From a checkpoint of a small transformer trained on Wikipedia: capped logits.
Each number is 200 + 20 x the weight over its row's rms, rounded and kept within 0 to 999. Layers, rows and columns count from 0. The size before them is the row's rms in percent of the matrix's.

# layer 10 MLP up, 448x192, rms 0.0689, rows 181-217, columns 0-63
096,201,186,200,191,196,193,232,216,206,229,201,160,228,191,202,226,245,164,164,215,234,194,244,219,236,216,228,221,174,229,210,173,180,187,214,206,199,182,185,176,198,197,191,205,205,210,218,217,189,199,196,196,210,174,194,197,186,194,201,252,187,210,218,196
099,216,178,189,243,191,201,195,214,191,201,234,166,224,188,187,210,218,177,181,204,200,202,205,192,175,203,176,219,177,187,165,182,204,154,181,173,202,209,187,196,195,221,197,177,176,181,195,214,201,213,202,147,207,190,164,210,193,188,233,192,210,225,202,193
099,212,220,164,164,197,181,203,177,162,163,162,193,205,217,186,231,220,181,196,196,211,199,180,201,222,222,180,193,215,161,180,204,190,177,189,189,182,186,226,145,176,193,199,192,219,224,222,224,217,180,220,242,182,205,164,207,173,202,221,192,231,181,195,205
090,203,220,192,167,197,176,198,213,252,213,238,196,182,200,219,199,203,181,202,198,199,173,217,194,190,190,224,218,161,175,177,235,201,183,159,203,204,213,187,205,199,197,210,199,210,186,216,183,217,209,208,213,194,230,180,199,208,204,218,231,211,213,169,157
096,175,178,188,225,234,241,190,163,204,191,196,219,218,179,218,180,194,195,185,178,182,207,184,197,160,230,237,184,193,185,228,171,183,225,226,210,157,205,231,190,220,182,210,188,225,223,221,152,194,190,206,199,195,219,206,180,164,176,197,205,217,243,228,173
104,227,181,181,215,210,184,215,224,190,168,193,197,193,198,165,184,201,178,250,209,190,206,222,209,210,203,185,162,202,183,221,228,215,211,186,212,202,240,191,199,187,180,150,223,198,148,215,226,210,208,199,198,204,223,190,224,203,175,201,237,217,170,203,219
101,211,205,192,227,175,186,176,208,198,210,175,204,275,237,220,197,196,190,219,202,205,189,170,198,199,199,236,204,217,196,209,200,153,231,155,207,193,202,217,200,180,191,218,214,191,213,193,204,206,217,170,191,205,219,182,177,172,185,185,216,206,199,210,190
098,214,175,203,196,211,157,218,164,201,196,185,217,208,186,234,202,219,233,202,178,215,204,187,199,207,182,189,238,218,182,199,257,200,183,190,178,212,209,194,214,195,235,226,193,194,207,228,186,174,196,237,208,169,199,223,207,191,189,187,227,205,219,196,228
101,162,198,191,191,190,200,177,197,228,231,221,200,186,214,205,212,182,212,200,196,206,201,173,185,211,232,207,226,190,218,211,154,193,242,207,216,185,207,191,194,176,140,185,171,211,181,186,181,192,186,208,187,210,191,202,171,203,208,178,160,181,219,187,182
102,191,196,208,185,217,167,188,227,201,203,190,183,182,223,186,173,176,181,229,212,218,185,218,206,217,225,212,212,182,156,179,190,202,189,224,203,156,183,218,173,147,199,201,182,190,204,205,185,218,154,163,216,196,187,246,211,225,207,203,212,222,201,183,180
096,205,179,182,223,178,222,192,185,221,254,183,242,184,189,191,220,177,225,206,197,196,185,189,199,189,228,220,234,217,196,195,212,235,213,201,177,189,189,219,219,203,197,202,242,184,211,211,209,188,242,197,184,216,168,221,174,186,195,201,155,218,205,207,196
107,206,225,250,169,222,221,195,220,211,194,202,201,190,194,225,179,158,223,197,202,251,184,229,209,192,215,206,198,214,192,225,212,227,170,171,223,215,172,185,207,180,190,188,192,236,166,204,208,215,231,206,218,189,206,218,189,205,198,214,176,183,161,190,191
095,192,196,171,241,178,215,235,161,191,212,197,230,181,177,204,174,219,178,189,236,166,168,222,185,226,209,194,207,198,224,181,183,203,192,183,209,172,219,213,189,232,222,218,199,215,200,195,222,228,208,211,190,175,179,202,215,213,185,172,196,208,218,189,216
092,196,187,186,212,207,187,210,185,206,155,186,191,189,176,203,184,198,192,218,220,188,193,200,206,211,195,220,156,195,235,173,239,200,248,190,229,187,221,163,219,158,199,199,127,188,222,217,191,231,209,202,200,227,198,236,213,196,197,253,187,190,212,214,211
099,201,225,193,170,191,185,233,213,190,182,190,168,190,238,206,211,221,219,221,196,226,177,197,186,236,188,179,181,199,210,190,180,194,181,233,208,212,216,231,228,196,197,224,222,167,218,194,201,165,197,151,228,184,162,218,192,179,220,221,195,210,215,176,199
097,214,142,191,234,190,224,160,208,181,194,222,189,207,189,210,169,179,218,231,204,200,213,198,203,209,191,183,151,195,200,243,208,168,183,197,198,220,212,213,236,188,204,215,179,226,184,223,171,220,198,191,204,218,225,168,218,236,201,215,165,188,215,167,207
097,236,196,182,193,216,232,233,163,170,193,233,170,204,205,180,199,184,214,188,207,211,225,194,199,231,207,227,192,185,172,207,220,210,227,213,224,227,216,161,221,214,242,207,182,207,202,198,191,194,201,222,175,208,207,187,213,222,198,203,171,199,208,192,170
106,195,198,226,227,194,180,191,194,171,190,211,209,191,140,197,171,218,196,184,208,192,230,198,203,226,187,166,197,211,210,196,241,180,159,196,181,174,206,203,179,183,221,205,205,186,215,195,219,168,205,175,216,230,199,230,203,235,190,227,233,175,202,178,211
103,200,210,179,183,176,189,175,186,180,194,223,202,197,209,181,179,224,195,202,226,162,204,166,189,213,230,207,185,238,203,211,207,205,195,194,205,189,207,181,212,217,215,192,181,178,208,224,178,153,208,214,191,206,197,163,190,193,186,173,207,208,196,217,238
100,180,196,212,174,164,163,176,160,199,202,175,210,215,201,170,200,198,177,186,169,172,205,206,211,208,201,201,195,201,216,177,205,211,185,216,196,187,221,211,234,198,244,162,197,200,177,195,191,172,231,195,177,205,185,198,209,207,214,190,196,191,165,197,221
094,210,198,194,237,195,161,193,143,177,179,215,213,179,231,203,174,210,176,220,165,175,209,193,193,221,217,178,207,183,217,175,183,197,216,195,187,226,217,171,173,186,188,201,214,214,192,200,155,205,198,178,222,232,230,191,196,229,170,198,219,197,192,193,189
093,192,240,240,172,217,172,167,192,217,177,194,198,190,195,195,162,212,178,225,167,238,205,200,213,196,204,217,190,209,144,261,211,209,233,192,221,206,195,177,158,218,187,142,193,239,200,211,192,196,206,179,211,220,192,199,186,185,150,214,197,208,220,212,192
102,206,223,163,204,214,215,205,221,186,178,215,207,174,223,238,191,205,195,232,200,178,200,160,190,204,200,223,206,213,200,249,186,143,232,181,194,194,182,176,194,192,179,211,199,228,213,195,222,201,191,212,194,150,209,157,232,166,193,222,219,183,227,199,184
104,233,212,203,162,219,167,201,217,216,189,219,218,195,211,178,193,197,193,167,183,215,232,247,212,222,207,169,202,199,211,178,162,205,175,185,189,184,215,210,166,172,200,181,213,198,208,208,220,188,197,228,195,193,222,233,212,187,157,219,221,178,197,195,191
098,210,194,201,222,216,228,170,190,169,224,229,192,202,197,223,195,202,206,225,170,209,196,212,187,171,192,170,178,216,200,190,189,188,156,220,168,201,212,217,229,215,214,179,144,173,206,201,243,200,208,209,225,174,193,212,196,189,213,216,209,192,208,204,194
095,221,174,179,149,196,202,170,233,234,174,200,187,172,188,231,185,219,208,173,211,178,197,229,178,231,207,188,185,181,219,187,205,176,201,200,216,195,215,206,177,193,217,196,205,191,166,207,209,238,205,215,263,226,171,203,191,215,222,165,173,217,221,195,187
100,198,176,171,208,224,187,189,201,206,186,184,233,165,220,171,251,207,209,226,161,234,188,200,207,226,249,203,226,201,194,207,232,171,233,201,181,187,188,211,215,222,229,205,242,186,164,189,178,203,179,217,203,211,196,212,200,220,192,174,194,192,222,185,213
101,199,211,192,181,189,198,190,184,227,192,239,205,200,218,189,224,198,213,191,209,201,170,245,224,205,177,203,213,172,179,204,188,193,197,209,169,204,203,208,200,178,215,229,203,164,209,235,194,183,213,174,201,212,190,221,158,202,217,220,210,199,191,185,166
108,231,217,213,210,203,200,201,217,196,190,227,181,232,202,186,177,245,196,183,213,194,188,194,208,215,212,204,214,185,164,191,189,198,188,211,197,202,197,162,195,214,151,177,215,210,179,181,174,195,196,159,200,188,195,192,224,231,185,204,196,238,213,176,192
106,220,192,203,195,207,151,200,213,175,193,236,214,188,216,213,216,206,233,219,206,257,205,208,195,190,217,196,188,210,177,216,179,184,216,212,213,202,223,202,206,208,220,210,218,202,183,218,195,177,207,214,204,182,217,195,185,194,192,193,167,215,233,231,182
104,211,199,203,226,190,178,203,198,195,187,251,203,215,212,218,185,199,203,173,200,182,170,187,190,192,183,188,187,189,204,206,186,231,151,225,183,188,206,201,210,200,184,208,234,153,209,226,205,190,237,206,173,227,198,219,240,215,189,187,190,226,237,200,172
093,203,207,163,240,176,227,192,170,207,188,179,246,195,184,198,174,187,209,200,210,203,253,208,230,208,215,212,218,202,224,208,195,188,223,228,214,199,196,221,214,180,221,213,171,202,177,215,185,204,188,239,200,210,197,209,177,229,197,220,175,202,173,192,200
097,214,178,187,227,192,197,206,175,197,185,210,212,160,197,199,232,191,190,193,167,212,205,175,190,234,197,214,214,190,213,195,230,199,149,189,219,200,193,218,206,207,179,207,162,194,191,209,186,226,199,187,207,170,205,223,199,235,213,201,194,221,185,209,171
099,222,180,203,222,176,211,193,191,190,210,221,213,171,198,201,211,209,199,197,229,201,199,166,159,203,216,223,215,204,180,190,223,191,219,157,193,204,172,185,191,194,210,184,190,223,201,206,192,198,177,222,199,242,218,207,200,182,175,170,186,176,229,221,194
093,171,217,212,207,201,179,163,197,215,197,241,190,216,198,213,232,172,212,223,198,207,183,201,188,204,181,191,227,182,211,215,158,189,192,210,216,197,200,214,209,239,214,201,165,197,186,204,156,186,185,163,178,164,201,190,150,204,207,199,177,180,154,193,149
102,182,196,210,175,233,228,200,175,194,168,175,174,192,175,205,166,196,171,193,192,177,204,194,175,207,186,211,215,194,181,204,191,195,233,213,243,196,244,190,219,202,225,183,212,176,222,198,193,181,197,189,169,195,231,222,204,219,189,231,215,177,202,181,169
100,222,180,178,181,227,203,208,201,205,215,217,216,200,202,256,196,195,206,210,178,203,215,205,202,165,243,183,199,216,222,212,194,182,234,206,227,201,194,177,209,183,193,201,185,220,209,252,184,198,218,222,194,237,200,213,202,193,196,185,203,228,237,174,177
# layer 10 MLP down (transposed), 448x192, rms 0.0696, rows 181-216, columns 0-63
097,170,215,172,205,203,204,214,206,211,200,202,180,179,215,218,189,209,168,202,182,226,209,179,216,188,214,229,205,202,214,195,192,194,179,200,206,200,195,177,213,231,178,184,186,201,201,219,186,193,206,222,204,204,172,195,197,240,181,224,204,229,215,172,173
103,208,178,183,227,210,198,210,221,195,214,208,177,207,197,196,204,172,197,192,218,194,211,230,188,212,168,193,217,176,199,160,207,190,192,203,201,172,197,189,195,199,228,207,198,198,183,204,203,224,226,204,204,219,183,165,193,181,182,219,196,182,215,205,174
103,186,218,207,203,202,181,195,231,201,198,231,186,193,191,221,191,177,201,180,220,231,199,168,217,181,198,210,166,234,206,167,225,157,193,227,169,205,211,193,171,209,206,193,200,205,200,188,223,206,234,182,221,221,199,156,173,182,209,217,190,228,204,184,219
098,226,237,199,218,170,184,177,184,203,221,189,159,170,203,221,192,157,234,209,196,191,216,207,225,197,197,201,196,241,213,213,218,197,197,175,152,178,202,208,207,206,213,191,219,193,174,214,178,216,207,182,209,177,196,183,201,205,241,209,192,245,196,200,216
099,227,240,194,208,190,206,186,179,221,160,188,180,176,200,186,201,187,216,216,215,172,197,210,196,224,198,162,152,209,203,229,193,172,208,238,205,151,168,212,166,191,186,183,209,228,166,200,203,216,201,218,220,177,240,185,220,216,203,191,211,209,192,187,215
105,225,233,235,228,202,207,207,184,202,208,189,193,214,183,199,204,179,198,253,202,179,241,194,207,225,226,179,189,208,197,207,229,194,201,228,194,201,233,223,208,179,199,190,211,189,194,219,214,205,213,169,220,155,232,187,198,225,191,198,249,213,182,192,214
100,224,194,229,237,204,240,199,195,217,195,195,194,237,180,205,213,203,206,218,173,189,171,170,194,226,230,182,206,167,178,178,229,221,171,188,175,217,209,214,188,217,227,205,192,209,178,182,201,213,225,207,207,172,183,213,218,195,189,249,218,209,226,234,205
097,206,220,173,202,205,198,194,206,186,196,250,179,228,213,202,213,196,207,208,212,182,236,202,175,197,184,170,191,198,180,217,189,209,227,202,201,201,218,208,239,186,186,195,154,183,183,200,196,179,180,214,173,198,199,211,208,223,183,179,189,175,195,233,203
101,209,209,184,201,180,206,196,207,167,197,196,183,208,229,211,190,167,223,158,225,186,213,208,173,209,204,194,177,189,159,172,220,165,221,222,223,224,210,240,192,175,177,193,209,191,212,203,195,168,214,188,205,188,237,209,190,204,192,249,210,175,170,231,182
103,188,222,183,178,228,170,187,236,173,223,227,195,212,239,207,199,227,182,226,193,226,220,183,190,212,194,223,206,202,189,181,170,180,189,208,192,180,162,191,182,169,224,173,163,245,184,224,197,168,181,206,172,206,205,225,229,219,210,198,216,168,213,197,191
094,214,202,179,189,181,217,196,166,208,200,231,197,195,175,197,175,225,180,226,187,211,209,193,183,239,205,187,180,210,192,176,203,192,190,216,230,199,229,229,188,208,194,197,169,181,210,213,193,182,203,195,205,190,213,200,207,240,167,184,236,168,195,142,180
111,203,177,188,187,188,206,232,213,205,194,206,198,168,195,188,206,189,203,145,194,184,215,213,215,210,221,203,143,218,209,182,193,195,176,176,206,221,172,199,233,182,206,176,223,241,217,231,211,196,175,193,198,188,188,225,191,196,169,218,201,180,206,207,187
099,208,228,174,181,180,241,192,205,247,230,191,197,180,211,193,213,163,225,177,157,185,164,225,198,220,200,196,218,187,227,230,205,205,192,209,211,186,175,209,192,210,241,195,205,210,186,219,203,228,221,214,200,191,195,176,218,215,210,217,171,217,191,162,209
091,191,193,184,188,188,190,228,206,210,199,210,212,199,183,198,201,229,192,250,225,209,229,209,196,193,227,219,197,212,177,191,165,190,182,231,191,184,207,189,201,163,187,200,157,196,219,216,215,228,230,207,210,209,197,211,197,196,216,206,241,211,223,235,189
098,192,216,193,190,188,199,228,225,226,206,197,198,212,223,194,186,218,224,204,260,175,216,195,194,178,192,209,187,215,226,173,210,210,180,180,200,197,204,243,195,193,193,219,187,198,204,202,189,191,194,156,202,214,203,208,226,194,175,214,172,196,169,230,210
099,156,201,211,172,179,153,185,226,217,210,177,240,208,209,192,209,209,195,206,194,183,191,221,179,186,208,190,205,231,213,187,201,244,200,218,206,207,174,226,202,199,225,142,202,217,221,169,194,180,211,193,218,181,215,180,208,178,197,236,220,220,195,207,244
102,172,213,174,190,195,211,228,230,194,213,202,171,193,192,173,221,138,232,208,203,226,198,187,203,203,188,197,213,183,194,188,191,201,224,181,185,212,197,168,179,204,195,208,213,191,205,179,218,195,216,172,197,193,209,200,190,205,237,190,130,189,221,189,186
106,202,179,182,221,204,206,186,196,210,168,193,227,182,184,176,192,185,187,238,217,186,204,203,183,204,199,165,192,170,192,176,203,214,183,177,206,198,212,197,157,202,229,221,220,198,169,200,199,176,201,208,196,208,196,204,213,215,211,217,167,188,202,210,197
104,214,213,191,211,199,185,187,196,205,216,179,212,155,185,206,182,216,217,217,219,155,232,192,234,201,236,197,198,258,216,210,210,208,215,180,223,222,175,190,209,207,201,219,195,210,215,196,186,179,199,207,194,210,198,204,177,237,201,191,197,214,211,205,209
103,175,228,193,187,226,209,225,211,185,224,228,227,209,253,180,214,191,167,184,195,200,186,163,218,210,219,201,202,211,231,212,183,213,167,190,218,212,172,180,187,223,207,181,216,236,211,177,176,199,171,242,189,183,176,200,180,169,189,178,206,218,181,183,174
091,234,197,228,184,205,182,182,198,225,200,195,188,235,182,208,198,208,224,216,219,231,223,240,237,182,215,195,182,245,165,206,171,186,209,219,199,155,227,217,238,183,223,225,202,189,192,219,214,199,226,261,184,199,163,214,196,201,205,208,197,209,207,213,179
096,230,218,156,206,218,194,185,182,231,165,191,202,199,216,186,186,174,196,218,189,215,219,175,177,208,170,210,211,194,252,216,201,190,215,218,250,196,216,207,211,214,235,187,156,220,156,160,215,211,186,208,190,191,208,233,195,203,208,234,185,207,200,194,171
100,186,185,210,211,198,218,192,218,174,215,189,193,191,196,208,167,204,203,192,215,195,224,181,212,194,204,186,172,197,166,206,182,212,173,183,160,196,208,170,231,198,204,178,187,219,181,224,252,195,217,210,220,180,221,186,244,202,161,185,197,207,212,200,210
104,225,196,207,223,213,194,201,186,221,223,219,220,188,182,209,193,163,169,234,185,205,206,211,211,193,191,185,235,203,223,178,213,202,143,180,178,184,209,215,210,197,198,170,221,190,235,202,199,186,199,166,180,208,198,189,192,205,200,191,223,207,205,197,195
097,181,186,185,239,228,191,186,229,202,188,173,201,237,213,185,238,194,195,164,222,161,182,199,186,210,168,177,202,198,211,198,243,172,184,202,209,194,215,198,193,179,154,188,223,187,194,167,214,197,204,206,202,215,169,205,203,189,225,211,166,188,197,188,203
094,188,189,176,201,180,185,192,208,219,179,165,236,197,197,201,203,196,220,165,199,172,222,200,229,168,155,199,209,205,187,194,230,189,223,229,193,201,199,189,192,198,233,189,204,219,217,191,196,208,183,201,208,194,223,180,197,191,242,235,200,193,192,189,223
100,228,184,190,212,178,194,234,221,216,205,190,187,205,189,167,168,206,199,236,183,207,209,184,254,249,194,212,156,182,226,196,192,167,219,206,206,190,183,193,223,213,203,184,220,168,200,174,201,193,214,203,187,199,188,206,177,201,197,171,204,157,204,192,209
104,209,226,140,212,194,202,197,171,212,179,176,215,163,193,197,201,194,197,178,193,223,179,202,175,206,166,198,202,229,219,205,210,211,205,217,188,188,205,226,199,198,216,200,206,203,184,233,213,166,162,164,176,217,217,187,210,235,168,234,198,230,207,179,217
087,213,218,212,193,200,194,224,217,193,228,194,167,208,191,212,182,231,198,214,176,182,213,200,197,198,218,193,182,199,185,182,188,216,202,201,206,214,174,180,190,199,208,209,198,190,177,215,186,192,202,210,221,207,206,202,185,193,192,198,194,193,200,195,200
109,208,242,152,177,212,189,142,226,194,189,190,203,212,221,180,196,235,217,245,204,200,193,216,186,167,188,191,229,188,203,209,201,215,215,202,188,225,257,198,185,215,207,169,255,185,188,191,205,216,180,195,210,201,203,223,185,215,193,205,184,190,224,169,198
103,224,210,210,188,187,185,183,185,185,203,189,228,187,169,194,148,212,202,215,210,195,197,215,201,161,203,189,194,219,226,203,211,198,217,219,188,215,245,214,218,201,199,204,211,190,190,177,232,207,243,214,191,198,212,209,156,216,200,239,192,197,200,196,202
096,218,187,246,181,205,171,245,185,187,208,215,197,206,183,240,210,250,208,215,199,196,210,209,226,192,176,198,155,212,172,202,198,210,186,169,170,182,183,164,238,220,168,205,203,205,175,174,207,185,181,181,205,206,190,203,186,214,193,167,231,184,233,199,188
097,189,168,178,170,229,186,197,179,174,213,162,174,209,201,209,176,216,199,188,174,221,210,237,183,181,232,173,219,230,202,217,218,192,199,200,202,217,202,190,154,205,205,190,211,194,185,185,213,198,178,172,220,231,205,238,209,164,188,191,180,178,212,190,182
103,231,185,185,183,178,201,161,213,211,171,156,185,197,171,173,190,186,194,175,213,186,185,193,164,225,201,229,196,207,202,187,196,200,221,205,202,231,202,210,211,194,191,191,206,219,174,189,189,192,145,224,216,214,232,224,164,186,200,211,216,200,211,213,185
096,199,186,214,226,214,232,226,221,184,214,213,253,180,213,235,188,207,218,201,201,186,168,221,193,219,200,226,198,200,210,192,207,223,228,177,186,219,218,190,198,169,192,206,186,214,175,202,179,222,181,173,177,174,216,205,182,173,202,203,208,188,179,220,187
098,208,196,173,188,219,185,198,206,175,204,185,196,203,191,214,192,227,193,161,172,180,203,228,188,213,231,209,179,168,210,179,166,193,182,206,150,193,179,188,185,213,188,220,231,182,216,189,189,213,180,181,201,186,216,201,235,212,210,224,225,231,207,175,184
# layer 10 MLP gate, 448x192, rms 0.0699, rows 182-217, columns 0-63
098,222,219,212,196,217,198,193,215,205,217,193,195,186,219,221,201,159,167,205,174,198,237,188,197,204,165,210,200,208,212,178,230,174,195,186,194,175,187,212,191,176,236,185,246,220,195,211,194,238,207,221,196,239,197,185,238,190,222,198,218,189,193,163,203
101,190,213,191,203,223,214,189,221,195,192,198,177,223,190,184,163,227,236,202,193,195,173,178,203,211,195,191,205,214,238,239,211,237,239,224,186,200,195,186,195,185,157,158,203,166,206,234,174,196,212,229,190,210,196,201,218,214,234,259,206,232,203,211,178
095,227,225,206,196,207,195,173,223,227,207,194,180,167,198,222,229,187,233,202,207,179,216,213,209,200,188,216,194,212,219,223,230,237,254,237,176,192,199,216,202,223,163,219,203,202,210,226,170,214,216,207,176,174,199,185,194,200,223,194,196,221,219,156,202
090,176,233,212,216,207,193,221,175,184,207,208,213,154,212,205,199,180,163,174,172,208,197,191,181,217,228,214,199,240,195,172,216,183,229,246,178,180,213,207,192,174,201,219,193,218,197,214,180,220,211,245,183,173,231,193,198,198,148,176,210,210,227,210,219
103,185,215,186,218,183,232,198,175,233,190,206,220,176,191,194,210,188,192,198,159,223,216,174,229,175,192,179,193,241,192,204,204,193,186,205,198,226,201,230,180,238,214,216,201,192,187,228,204,184,182,180,183,182,244,186,195,195,187,211,173,219,219,215,188
105,178,184,213,174,221,171,187,193,185,193,197,185,208,197,147,207,205,216,184,217,231,190,211,182,240,204,212,181,192,206,201,222,168,192,208,182,199,180,201,188,139,210,172,184,176,213,183,207,192,221,151,181,174,215,224,177,208,205,174,211,170,180,202,227
098,191,210,203,239,228,185,190,201,169,185,157,217,178,170,144,183,182,260,218,185,221,186,209,214,183,185,215,200,180,195,196,216,195,230,229,157,189,185,228,215,181,163,204,183,213,204,171,200,150,184,214,215,191,201,204,198,199,218,224,194,208,202,178,196
107,177,187,216,199,199,209,176,221,152,231,190,176,217,229,191,203,185,199,207,197,168,199,200,232,203,189,202,214,223,211,199,170,209,204,200,216,188,220,182,204,168,164,201,156,186,194,184,186,177,225,199,191,171,214,177,214,208,210,206,175,197,223,186,184
104,189,207,189,189,190,188,194,216,194,226,227,214,210,155,218,215,221,196,204,179,157,194,235,188,193,181,201,227,189,193,193,205,230,191,240,208,195,186,225,215,233,202,184,177,189,194,212,207,177,202,225,180,234,177,224,213,246,204,162,170,196,177,194,189
098,183,186,184,208,203,200,209,224,176,218,163,212,168,176,204,229,195,219,153,229,195,201,212,190,152,206,207,210,172,175,223,212,262,180,209,185,194,211,220,223,185,205,215,222,187,228,195,191,204,200,198,193,195,184,166,174,184,202,191,212,215,213,208,234
110,212,229,174,181,231,192,211,248,201,236,184,180,171,194,226,194,169,200,204,178,175,169,221,207,216,188,173,215,195,166,210,195,201,224,221,212,202,169,215,198,197,221,181,204,234,225,201,196,170,197,204,193,223,184,180,188,191,197,179,232,183,196,180,217
102,184,163,187,182,195,210,195,199,201,212,228,191,188,205,234,208,228,180,179,202,194,210,200,200,214,176,171,218,196,182,201,234,182,217,245,183,183,209,209,198,140,195,203,228,206,204,219,179,225,208,208,215,201,213,202,205,210,220,177,173,187,192,165,227
091,204,210,240,178,182,208,189,187,197,207,198,210,205,246,201,233,240,174,194,182,202,227,187,231,206,163,193,226,175,220,208,202,203,220,198,191,202,213,207,178,206,202,199,175,210,185,192,156,187,204,181,215,200,180,194,196,233,202,197,169,174,178,231,200
099,205,195,204,208,221,215,171,185,192,201,204,217,210,216,238,190,181,218,182,223,198,239,150,206,200,183,234,208,237,205,215,217,192,195,220,218,175,185,184,191,155,201,207,241,187,178,170,212,236,202,246,198,195,214,214,188,183,226,211,192,155,184,207,193
101,210,159,185,222,193,228,169,170,213,178,233,217,207,177,214,180,196,214,182,213,169,226,213,211,195,161,203,180,189,184,209,181,187,220,182,190,201,247,201,205,215,231,219,213,226,182,193,214,212,183,194,245,198,170,203,198,207,212,248,187,214,209,202,198
106,189,221,171,206,186,216,209,183,195,161,186,189,219,213,208,204,214,186,178,211,263,194,174,159,159,227,206,185,223,163,157,209,208,188,201,183,207,160,236,206,197,194,205,240,179,190,219,176,237,234,213,206,156,181,176,197,169,183,212,230,181,213,216,191
107,180,200,201,201,163,186,198,190,198,186,195,200,196,197,168,215,246,221,219,188,198,219,213,193,224,187,227,177,235,206,216,258,205,186,197,183,202,170,215,214,226,188,175,230,185,230,209,178,216,207,223,198,197,199,196,168,189,191,185,212,191,232,177,160
099,198,202,175,179,185,172,177,212,186,192,174,205,180,218,194,208,194,211,202,199,191,207,198,207,203,243,178,159,220,213,224,188,183,220,234,206,247,184,196,193,209,205,218,197,184,196,230,201,160,230,190,216,204,174,203,179,226,249,219,216,207,191,215,194
096,218,177,192,205,177,177,206,218,163,190,199,216,186,184,169,175,192,167,211,183,182,173,210,218,213,213,194,217,204,213,181,245,204,222,197,168,167,214,201,235,212,206,201,235,209,204,191,215,187,169,230,171,255,202,211,193,189,227,213,169,215,226,184,214
089,215,218,180,202,222,208,211,185,147,179,172,201,174,215,214,226,166,156,211,237,199,192,190,146,194,194,245,215,197,238,182,200,228,157,209,203,234,202,205,180,225,195,192,173,228,203,173,205,211,185,177,201,211,219,197,167,229,196,236,209,249,171,228,180
101,194,205,201,203,213,152,190,209,245,204,159,198,188,142,206,175,227,212,197,221,211,246,195,228,229,181,187,202,208,192,230,182,220,198,197,187,171,197,193,226,219,194,200,204,195,179,208,208,214,188,170,200,207,206,220,165,205,193,202,171,195,240,192,222
097,199,203,179,217,227,212,214,207,176,191,216,204,198,173,210,189,196,207,175,204,196,172,172,205,198,195,184,188,193,206,218,191,183,228,211,192,173,182,224,135,201,208,187,199,213,188,197,189,193,200,173,173,186,191,158,174,179,233,203,209,181,201,176,182
103,243,204,187,180,179,216,195,204,158,181,144,207,214,200,237,214,205,187,190,183,227,213,213,221,216,201,201,211,191,209,216,190,193,242,206,223,211,209,185,193,179,186,168,196,217,174,221,206,224,221,174,216,218,227,202,215,199,217,222,157,216,186,192,210
096,212,233,245,191,207,241,190,179,222,203,187,207,214,205,197,211,218,179,206,154,201,220,191,190,167,230,219,176,195,204,178,163,212,180,221,190,216,214,201,170,223,192,185,199,209,223,196,186,208,189,172,154,198,208,174,192,208,191,187,251,204,183,229,184
088,216,204,204,203,223,161,154,226,191,144,189,176,198,174,166,176,172,200,213,211,189,205,184,196,198,214,190,190,251,211,183,245,171,203,200,202,183,168,200,214,207,204,172,209,192,215,220,188,202,185,184,174,181,179,213,220,184,191,194,164,194,215,207,199
098,205,193,154,196,199,188,199,216,197,212,189,178,216,176,220,193,189,179,226,182,230,209,217,178,157,179,208,202,202,228,216,244,211,202,201,193,216,201,189,226,204,184,184,217,181,178,207,225,214,182,214,191,212,226,232,228,214,243,211,172,167,206,190,238
103,222,240,244,178,205,203,201,192,220,203,210,202,189,190,234,192,228,215,186,227,199,191,195,184,181,192,210,245,232,224,164,208,198,202,169,231,191,165,219,182,201,190,170,200,218,194,228,205,210,198,207,181,192,206,189,225,176,183,221,227,183,172,190,198
096,188,230,185,206,202,202,166,194,186,183,209,222,199,189,195,229,158,215,197,211,234,193,197,201,219,183,194,201,216,244,189,211,197,202,230,187,212,182,225,205,210,210,208,225,183,208,207,167,218,203,202,173,210,181,195,159,208,230,206,216,165,196,191,204
095,199,194,216,198,233,180,172,174,197,179,187,230,193,219,170,197,229,237,220,215,187,197,249,198,213,193,233,223,180,225,219,179,210,189,250,196,175,198,213,208,215,190,206,232,193,199,200,197,178,235,224,198,209,192,180,190,208,225,182,183,183,202,177,218
111,185,206,217,189,206,158,183,183,175,207,211,222,192,195,201,210,233,236,184,143,201,207,195,214,220,189,191,205,181,203,190,186,208,185,223,209,190,226,195,207,245,191,176,192,164,202,189,192,180,236,197,177,222,188,182,206,220,211,161,196,203,170,216,209
099,198,212,217,200,188,192,185,208,213,214,171,175,228,195,232,170,195,189,193,201,211,187,179,189,177,183,223,198,198,183,213,194,203,169,208,202,197,197,209,161,202,147,170,225,184,220,184,170,201,217,192,204,191,179,175,220,202,196,187,203,243,216,171,210
097,217,221,194,192,202,190,226,178,190,200,204,210,202,184,208,209,208,226,194,197,251,221,164,191,234,186,213,227,206,201,186,176,190,184,229,183,201,182,211,208,200,190,211,226,155,198,200,167,201,199,205,206,230,222,225,187,227,209,213,167,198,188,203,236
102,229,197,197,194,186,209,196,187,170,223,212,157,203,202,205,204,224,197,235,197,219,184,170,217,181,194,227,209,194,191,205,212,206,208,200,189,220,244,182,178,221,217,204,214,157,188,210,166,217,213,193,205,201,199,194,219,211,166,216,227,187,197,166,232
093,181,189,159,207,202,208,188,207,230,219,198,205,204,202,194,216,211,188,189,189,200,182,208,229,197,179,175,197,204,184,207,184,185,217,195,190,241,195,208,227,203,199,207,222,152,216,222,221,239,183,192,215,189,231,200,167,171,187,215,192,201,205,203,185
093,177,242,207,172,208,186,198,210,193,214,179,200,226,199,211,194,208,219,207,222,176,168,191,206,214,194,209,225,229,212,231,205,191,202,248,196,217,237,216,180,211,182,181,216,215,159,185,215,163,192,193,167,207,218,192,226,206,209,157,208,190,195,181,197
098,183,233,219,182,173,216,191,221,196,234,220,201,211,210,164,193,234,212,192,203,218,232,180,182,222,192,222,227,198,203,191,207,229,178,191,173,158,186,197,198,228,202,217,208,228,214,190,212,230,186,177,223,190,216,216,186,226,241,213,184,158,184,201,221